{"num_hidden_layers": 15, "hidden_size": 192, "num_key_value_heads": 3, "vocab_size": 512, "positions": "rope", "rope_theta": 16200.0, "rope_fraction": 1.0, "init": "orth", "batch_tokens": 32768, "max_steps": 3940}
Each number is 500 + 50 x the weight over its row's rms, rounded and kept within 0 to 999. Layers, rows and columns count from 0. Numbers have three digits each. The size before them is the row's rms in percent of the matrix's.

# layer 5 MLP gate, 512x192, rms 0.0838, rows 43-142, columns 64-127
105:567495474480458473507513608448584585505514474596530529480547481490510475515442518481456556475480572476579524537500512549518437485551528424551633519482497502420472412524449495536477473464560467
098:471495446499510506457441417426496456488392581542518487368524522539434612462504389522563540569556455447570538525525444415426648495524538507465472502531565497540509542464517422573542517570555550
100:474537528503576491487448460567416560521479422477415518576508510513445611512538466530475458588543553496455443543352579359532426650502492539533503493515513559447572546518427503621427535505493485
098:438496537533448504465491494535487554436486592510584385499517407586394530451385441402470561473482506471516531458499473510556534472504494471484522469500494524589483611561432494518534481523491497
106:473551489536522484581513500576485468526532555449554471492540473481498444511479537454453459571581586502514447503490449497518573518652508545459585457527557397586572547477383418515415445552425461
112:499503566482436556450610538489521503382532388496438627544494464488520554535560482471517495520424539591564509431472376519548401470488590485460514491443530507495484484604507428468487524416494514
106:470532420559405505509662549542555468439468556469499550467484571479416537542532599458550481570518454492519529523550552571525501467471529508528469564541502505479485496573531548437530633534489603
093:472556537484523389578505519485567463539579535458559519503590507511460417559468496412537478523476434509576522529507636435558550489507453581515446463413505622540538442529489483564527460445555621
104:468430519530557518525476563473576506550429549486449554490552559575482530526515442495578504604520494551550536494506566511455516496537538483561543558464597484552433519549459397458530600446527494
097:416390474479527585526526436489548544514552566523554483444457531417452541395515530444565579466474556483522456518550435392475512599475507580547547432545427579509515571519567451515537534534460557
100:522483579531576522533508453409538556466457610458445474498485535486503432587449506523433483499467541523484524487626462502434451487434457468555540573424524468455479534530561496566529502442559580
101:530461496486444515538415468443516469517596500488478557561535497534488519520516513531498514539472409528436453544519525446548566603543585492545444443450464522522529342463605515440489518466478433
094:484416486478433509499503452501531491537509451527476440433552531493452512539494472516462465474535517586539415563473559483459532389426534472574543496541588507541475556563509526473524507604487500
098:436531464471428504427547509481614462457418421469536489525478487495486415540432482520591516519461484523541425498512517487477468615431530553396518516534438510580474559453434498484537436543442417
102:469438391468453477423469501496503541454502498531529577421537551520527543440572434408383511550458455574498426473465490400440564460456509499414513492492566469527569598466486496531638508501506432
110:539360399458513449492424594527550463514481459457438478502566546487470397530494506529537554550421568527546494532457495565578480530392441463579501481502426526483499495527489467369471451413514492
095:504441464552491462540504452485465392600477516509393505484460504530592441473473410506508502484448550554465451513541425497554427420445431540457439484582429511460471536507466486470510552451404457
095:462493461420529508504410556410586553565499573528523505547521459519513533497515473454536517495524487551520534483513503487644337492574499448568475401510610489474482466574508537517472544408571504
096:485407474487397486498554546468518402489436513526414563546400568481541516514597468461493499491418514528489490584516534561488524432554483413455526480410479550477451557425586432506521533481465536
107:457503483531477471451486474511520471562518433472458466524461470429565524553470616458450501588433488561440417590531415477528572591468510562530554444454511450460543516497635460506507387501549536
099:487521459541506477430581456547484493461504492467467516460479464492467554439478480558489532539500512663442538493558579380551479564482473469453453504488492525473469561549426525474514531518465433
096:442527562596453445489477495481563443469469519545508547507494479477474425523513457450467442381476644481467490476547498470448448414540494501515497470480523523423462503491477473524543437460558535
102:525535489572482458536455434446570501419502460454497363461465505517521418443485582523537497545587492396384433505445569551433508497545543538514595604561449473480491454480482460463416544434410513
102:476443527447480472547520553384503519477545552494503505546540621490489517420497513462481491478548560429485456515578536443417556485448480547513425471492559515517489484450495579558544428577470508
101:548520485535450520542520575621526550522451527466507452463510561539548515516504459433487473514502589492556494493439371444415571531543476462551480509537500573518429501450471467428543517519451427
098:526506523484474434466556553555488489442488493546464489508540485537523559465480459545518452586534476547424489502521524570527546523498476537499484473555502561568583417590420472395411515493528497
099:545485496526537507451531481451509427520513427550470536562456483517410468564503469411480514442497446511526578465525441493576487445540503420490460404401594436416407501477525510501531618493519464
101:520457521541478503498471611444454458553491462446438476494537488452419520476411559458563531546462469518518466426548512524491522586577464512484508508547501493415524531561473502572503417459440532
102:483535488579487620443405460523496445501423503483474471466427578456442507539465557499528506563432531526505414561460460495522396520527579509513484375478603526498548564459536365500542545450515508
102:487481443558485552540598436523496492474433510451420480515489537531500393477392514589396581437509520462448552354546484536546557571470466526545527460450469422503559499605435554551485497507593562
098:457415454469531361516476431500520506591496480520551626478483559510518566439381555435414510502442543538556521527486533517514505586510465429430401546567537546553448482503482454481542381515448585
103:522417546406535516556508492425484454499554451402527447491507567536555481477529538576483571528476561470635453391493534541509444511524470531444563512493496537422519503493517479528561529509486504
095:481510480473514532548514517507444552555549518501510521534563513511508414450460482453443541514594481606393355525485515443424422462550513467458629438465435411461514510463466466451486387464566568
096:585435588419481551482510562539461438408453432589586552491446596493505589425541432501463573442536489514474512543558523470499544482491591533486448558480509540543528560512405518522440498555456476
105:507467468402490440484510494510485515426500530468446550484430469470473432588518439468474567534467451450431457561585500478398401467544432463494492547503552479562558505608477526465513556548581491
109:522531520461446523450457557536500450468516516564518531448544469551411498446538452494468490498532551518566533531539485434449534491525481497565551504546611418488576601526525455516535470472538511
103:498451458515603489475448513459462545482442578458461443518557497437456434402445535495527509565450409490421538514477550571494459447448420487515534501482561484485432564535498457428427546472555449
096:455459546549504463482495470456452456462559692456496521453530616533572557458493458455485552489547526551556444477564342448501531520475503462424453544449613465491517504590505552493593521522523512
095:548551416533454537528524396493469450446488417549501473430490537534470524509507470500618448486477465610614524484515423494480493546511512515502478489550513462526558511445478512515469505521512521
102:474495474445530419504549542528539551487524560437434530543579508576434435482496526467490509523433550466563441454506499434522513549481494477532420571498467550496462575460501566601480487457496456
096:526487553453466471487483498404563451500407520467564462504453501465471489526455442397470544453364533489459496476584568540522507587537425511508491640526477425434484456537441417478538435501554442
101:536459498477564560600417607472509482506553587611523421447494464487421483541486400461586468574443497506513467503517453484488497465504522594438505445501489539528543610523549515444509524455441485
100:424535443442510552594512483505423521494481446561611506486486573403423567526380470449478472495496517492444546545416496483496537497512563515449436423446421406464477469552549500457465500536467503
100:600476485514511396601549527451535554591536492562499410518426490540434476561532489511583480520446586415395532478532480522425542510520500464566572385417435456541540475511571591528564465525519529
107:530472604502482386466417513591502420513437432586577577565441493463554519462441447474515509460479517487411429507469548569424524488452490502520550527494462513471591539546376476534539592461480523
097:446500543450522398530448472517439493519461491494498413491421618523493480432464463522462403430564524470534529550550419520495556492543486541494421448533500469456524481417476512473461461511521622
103:518556516410502450533551546480570455472477551434429530582455516471482460531453524524620466561506424473558518488499523496488528456549610519503579518562512481498551502559554442581487575529481468
098:580517432541510587503467552510470548464504471493526531492510510454478578462544537469531505470472472554443455495432432512486510403567553486442569473504406501626592496589506565432483520496511514
089:564588547475506522527484419477580461586490503474483471484505527493511480539540500471461480486553476482495446458465622592436460462502526570532414505561459607547449512475473522453502488425522520
108:585481472519446458515418493447450466598359496583449428484511426565529610507529522510489528540500472480546514464512547460400502635537357524468519490498520531508497467457581486462420486472484546
099:412492500466509541401490486446562587493494473636461465477533531519444518473451459488422560508536554562531513435492572480572377455554463420508478495509531520531590507501394429498585573523433573
105:432495505520513385629493547470522513461493448455457492484656555416470546520527477485536510507350470507452481550477508550438468447483506508470533458483454491475533535445494490487495468552528488
099:417555529558470561478533484548524482463452563514515516524462469537529508576488395541469531435474524541522512471541562513525523619551517482567488507570509540492509532555557445541534493575454416
093:504518489441574458442503516480497531563586538583471488508559525452539458513519493578433486451557515487500538450543552459546468546543527582463506379465495473524518450448492466476454499446515524
096:505395480463526514471489451494433434533450603545442522517504415563498413488477487483509457460575543521415480442547483515614387517585518561433530494577513452484479525542417490468406522509561447
104:481488482448462489534533506464482665490494549482455500516513459551493487514463433371505428538538557518639425493458426512648474422530443478503449558485531571574491429508446517410472456481545575
100:458474475603520547489460392427516570471497503492491582412508514480431574476543429530458471573438524394521537415541472492546510463457464527446539486465515488578419521525460472537500390525582506
103:580513519530507417525530519489575539424512489630517511529450560478515343450537619464445582520502512505414463425472473478499557490549537552443638473525542473529512566470453506453496536535472460
096:561520537399561418505534424473407446642420516490460551434593581576446516573415583543558530562447423544456497466532486418489535493531529517486426544567557557537431496496589485443493476520459473
099:498486463492463485467380500475489534437516457495519504636513470538498530488449416519499553528484527434514564530643446386450551466515465479526509461524459381611480497496458460521511492493500504
099:451466489542513498485439489506431461565477473488621581508436530472498590388469518492522518486540498451519447503485486509520528500498491571518485562490485378479497472474456539459599589531542633
098:579515601554476555456564514531461523439579446569464529403467557583492477662504509445444555500398522571506524463578541463481510540501471469552428584517506521480513523480462521513536418528530604
096:588482612432524463482406462555493530470399466521459461473489463538535478468506528463435519445561523469439613581420471497468537458542477517467490461430555492406424530511446528498419515456481532
101:508541557531544621566515501611471453499501538533494591565518472518435495517605476478433503517466502495485522476589465436554454474537499522515563484484435498455529513521555408537475463494492445
102:542465522501426456579512480492511565543598536528475399504426530469461426493596568502546593460500554482576519565368516538495436467562517446514462560541473458494518387461472531511438513426514412
099:457531521484445488554530494526505512434426496605477576477484427502522469555505499442468550515503444597614495468533454548470445488545537555528521535427451440499445470491587481477425508471518496
107:490551469534475595555489459535581505475479442558419548510549555487448468576545486493523523484435439484441471484625480553560495498492526560448509547555542465528483534486443455556516497552469408
100:478536536497554538472452498516450484501552477486552448450483409554463576461467556606608571545504551453529447445521459439549505487595506543516569491513538464548509450449511406552546436438568555
097:514536521512478454451492448481436518530472425478519491506587449594531510564469521521540539344405560520478496541438501496598608423539457422585511484461437513500437481524464454423487483453535478
103:404431432549581475514502508452478533575507513616443506584546524435449517509587450481515443438447439535488417575503496426552527443482542464556501525445479516500437499561426456501410521536461572
099:508518523437415461493508478518571487495430469511464481430477444523534628488436506498442490478584449572523433460564459409507511515432485535495421502517480393519395462513456541571438430505575501
095:553565531504446519391521501484548472512451530550512547586529525509551428490466491460388526477460508504433602524606481542457507534488357534498491464478516443547481554530523536546494443466500517
104:504456466477496528461580521482554487598477499455455500534497520451485517543516547467536539535507551532439497451502444571523511446466557452449487459564445484495547540461468520534516586508564498
108:527485479454510562489518497507515474459457518450445508588433603469483441364608448543474459505625573537543450477489446552514415515472523548449494493425542503482514569427495416476490631441524473
100:563461491552485388511481521551476457559446446412547558409559542521409502510437520544516516472431581403462473584508526485522620489468558526422455596496430506471544434510486500536508584475484405
103:468552560593439499528506391442557499483465469546458479523575494569512578506405579483530475494498487605516507473506547476473546416512584525478625523491589413552448544483518468473493453528413549
097:569479523505451497480470548454477414453489579487460535472521589444470403524485588560536593515515541448537457524409532431575517440539522519419515489427552482514488481443605550470510555455435448
104:423548472455491539466571411412526441506450591496536517429460423519543489601462542452433426559546460439450553433520493571499541458547434500525462508439490554504485392498583472468522528464489493
100:537582495515487506552462520519544485543443557477482493641532425456542478429576544505514523566473447467457587482525522504510469413502444462515543527623420496531513549579484426486387536600481500
096:486513533475498486458508466478528420493508502501561494528428445527485534403521523506520505403443535521481473511462517514481517392632476473482475435566484449457531497518512515433424534528517474
103:461520446457453508524477492539498561534538550562478414539636479449383460415529560493524538539480451513456399445544479441528486501486473431463481494476599434568491497546588454531482451442490465
106:409463464528495406547599428613504602463477548550498499473524540505433531490484592474541540533428446565517475558467465550418526511501557407549472540465470421589507453489577442396512498445541427
094:433503516463464489435454504558551333540568591509495581514469524503526543512499496450517507525475474539505460435544509476555541552553463525577495499499477460576378556478401469508478452514499477
099:572462513461390499503408417440463548444448482314444498467450558471533540464437533503429502498563474396471522452505419530480528462530443520461409482555615503525459591476451459562508520555529431
098:519600498472429394490343526578599463534545405479474516511483374539404489524516382507586596497449519483501470521473515410552533569542489456546502495571441493500498447551520512432484508420532432
094:579502385455523446540579532478440440511480457519567455499458552527451449512453584536502523518464495457533500511477540520527479571415514500380535478516495466384485499392545475558406496492443492
097:489507576503442382484552557537530478527537567532538499608381426534500503517474543489461623464454448497547483407434526494562524398495487506512531531546521561505548541490476555433367433530514511
097:572443491524453502510609514458428440499432477530463495505422536480451518453548582431446494496450468573596497537493481483480476552469508475531520423543602535475465582402514505540413544481600485
096:550574519461500467549402522434453487563494554521456494483575607520538517464424590539575516464482492527444495450552460518528557568493474449464454498545379437511538516500482391499500463498443498
101:392589475482461514475449432561568595546487558428467433478560428516485510467506449532477471500508451510423522481535531584505497428505565563478487477517418394460554499486499433521550528410539397
104:524600424517492514506449565499468484440530509540530439569419481490524489389417540517474534535441603472423502470538495507508491518476486461515500583524517534547505509548468446560511528484344528
093:480462421556496487461516468465489421487530507489507519557553362463446555499511481553457503548470437480402541500489434503621432443459488412421557515479578462479484506664431465502445416462493509
102:588553502430517413453529532556475380590510560527445560520463531502563570514404563524579455579471392518459421494578462535537482521471447518484518453479500491522416513489513536530461537487392497
097:538451512519405454434537549431521472510475535562489554487537578535470408585437443473427480564488543603488505523481507516537520495497584549535466423549387486548507546480493495543471525529417505
102:517475425476448491511525616526551418422533483504458460528484458435613494548486473514461595571489511533510444493554425487482454505542475468552524481541545578552451462569509562463461529506403503
104:546577483575408522424480459440517455508514451548557532459589516509526432600439479503567522519476482507509493520442556602610519426477459437466469468467479408459514433571438488459454421548497482
107:604482485467470492530473449567488531472455570504443463488486484588436404476481550502522529539532521404476483404558590492521570380500467448538429571559491534505484389501574394535519461467544452
093:487456399432452452551484516506472464538431462530577429444505502539494518574489452411493513458518523518488436535527473535492550438575605533509542468577505421550520533580513549428501491491565482
097:418537548488539451404573483455415410485635568493502476500407518380596598510468493513511559488502458499510478494523460481444488563543492579452473466468499451525496489585406518516473507464554550
096:418594526461497546558526486599555593558502536575582468410425486432399455441532410481418474523463544517465479452453484467483550455550585541481567551515484468446580569540482468499514348524534447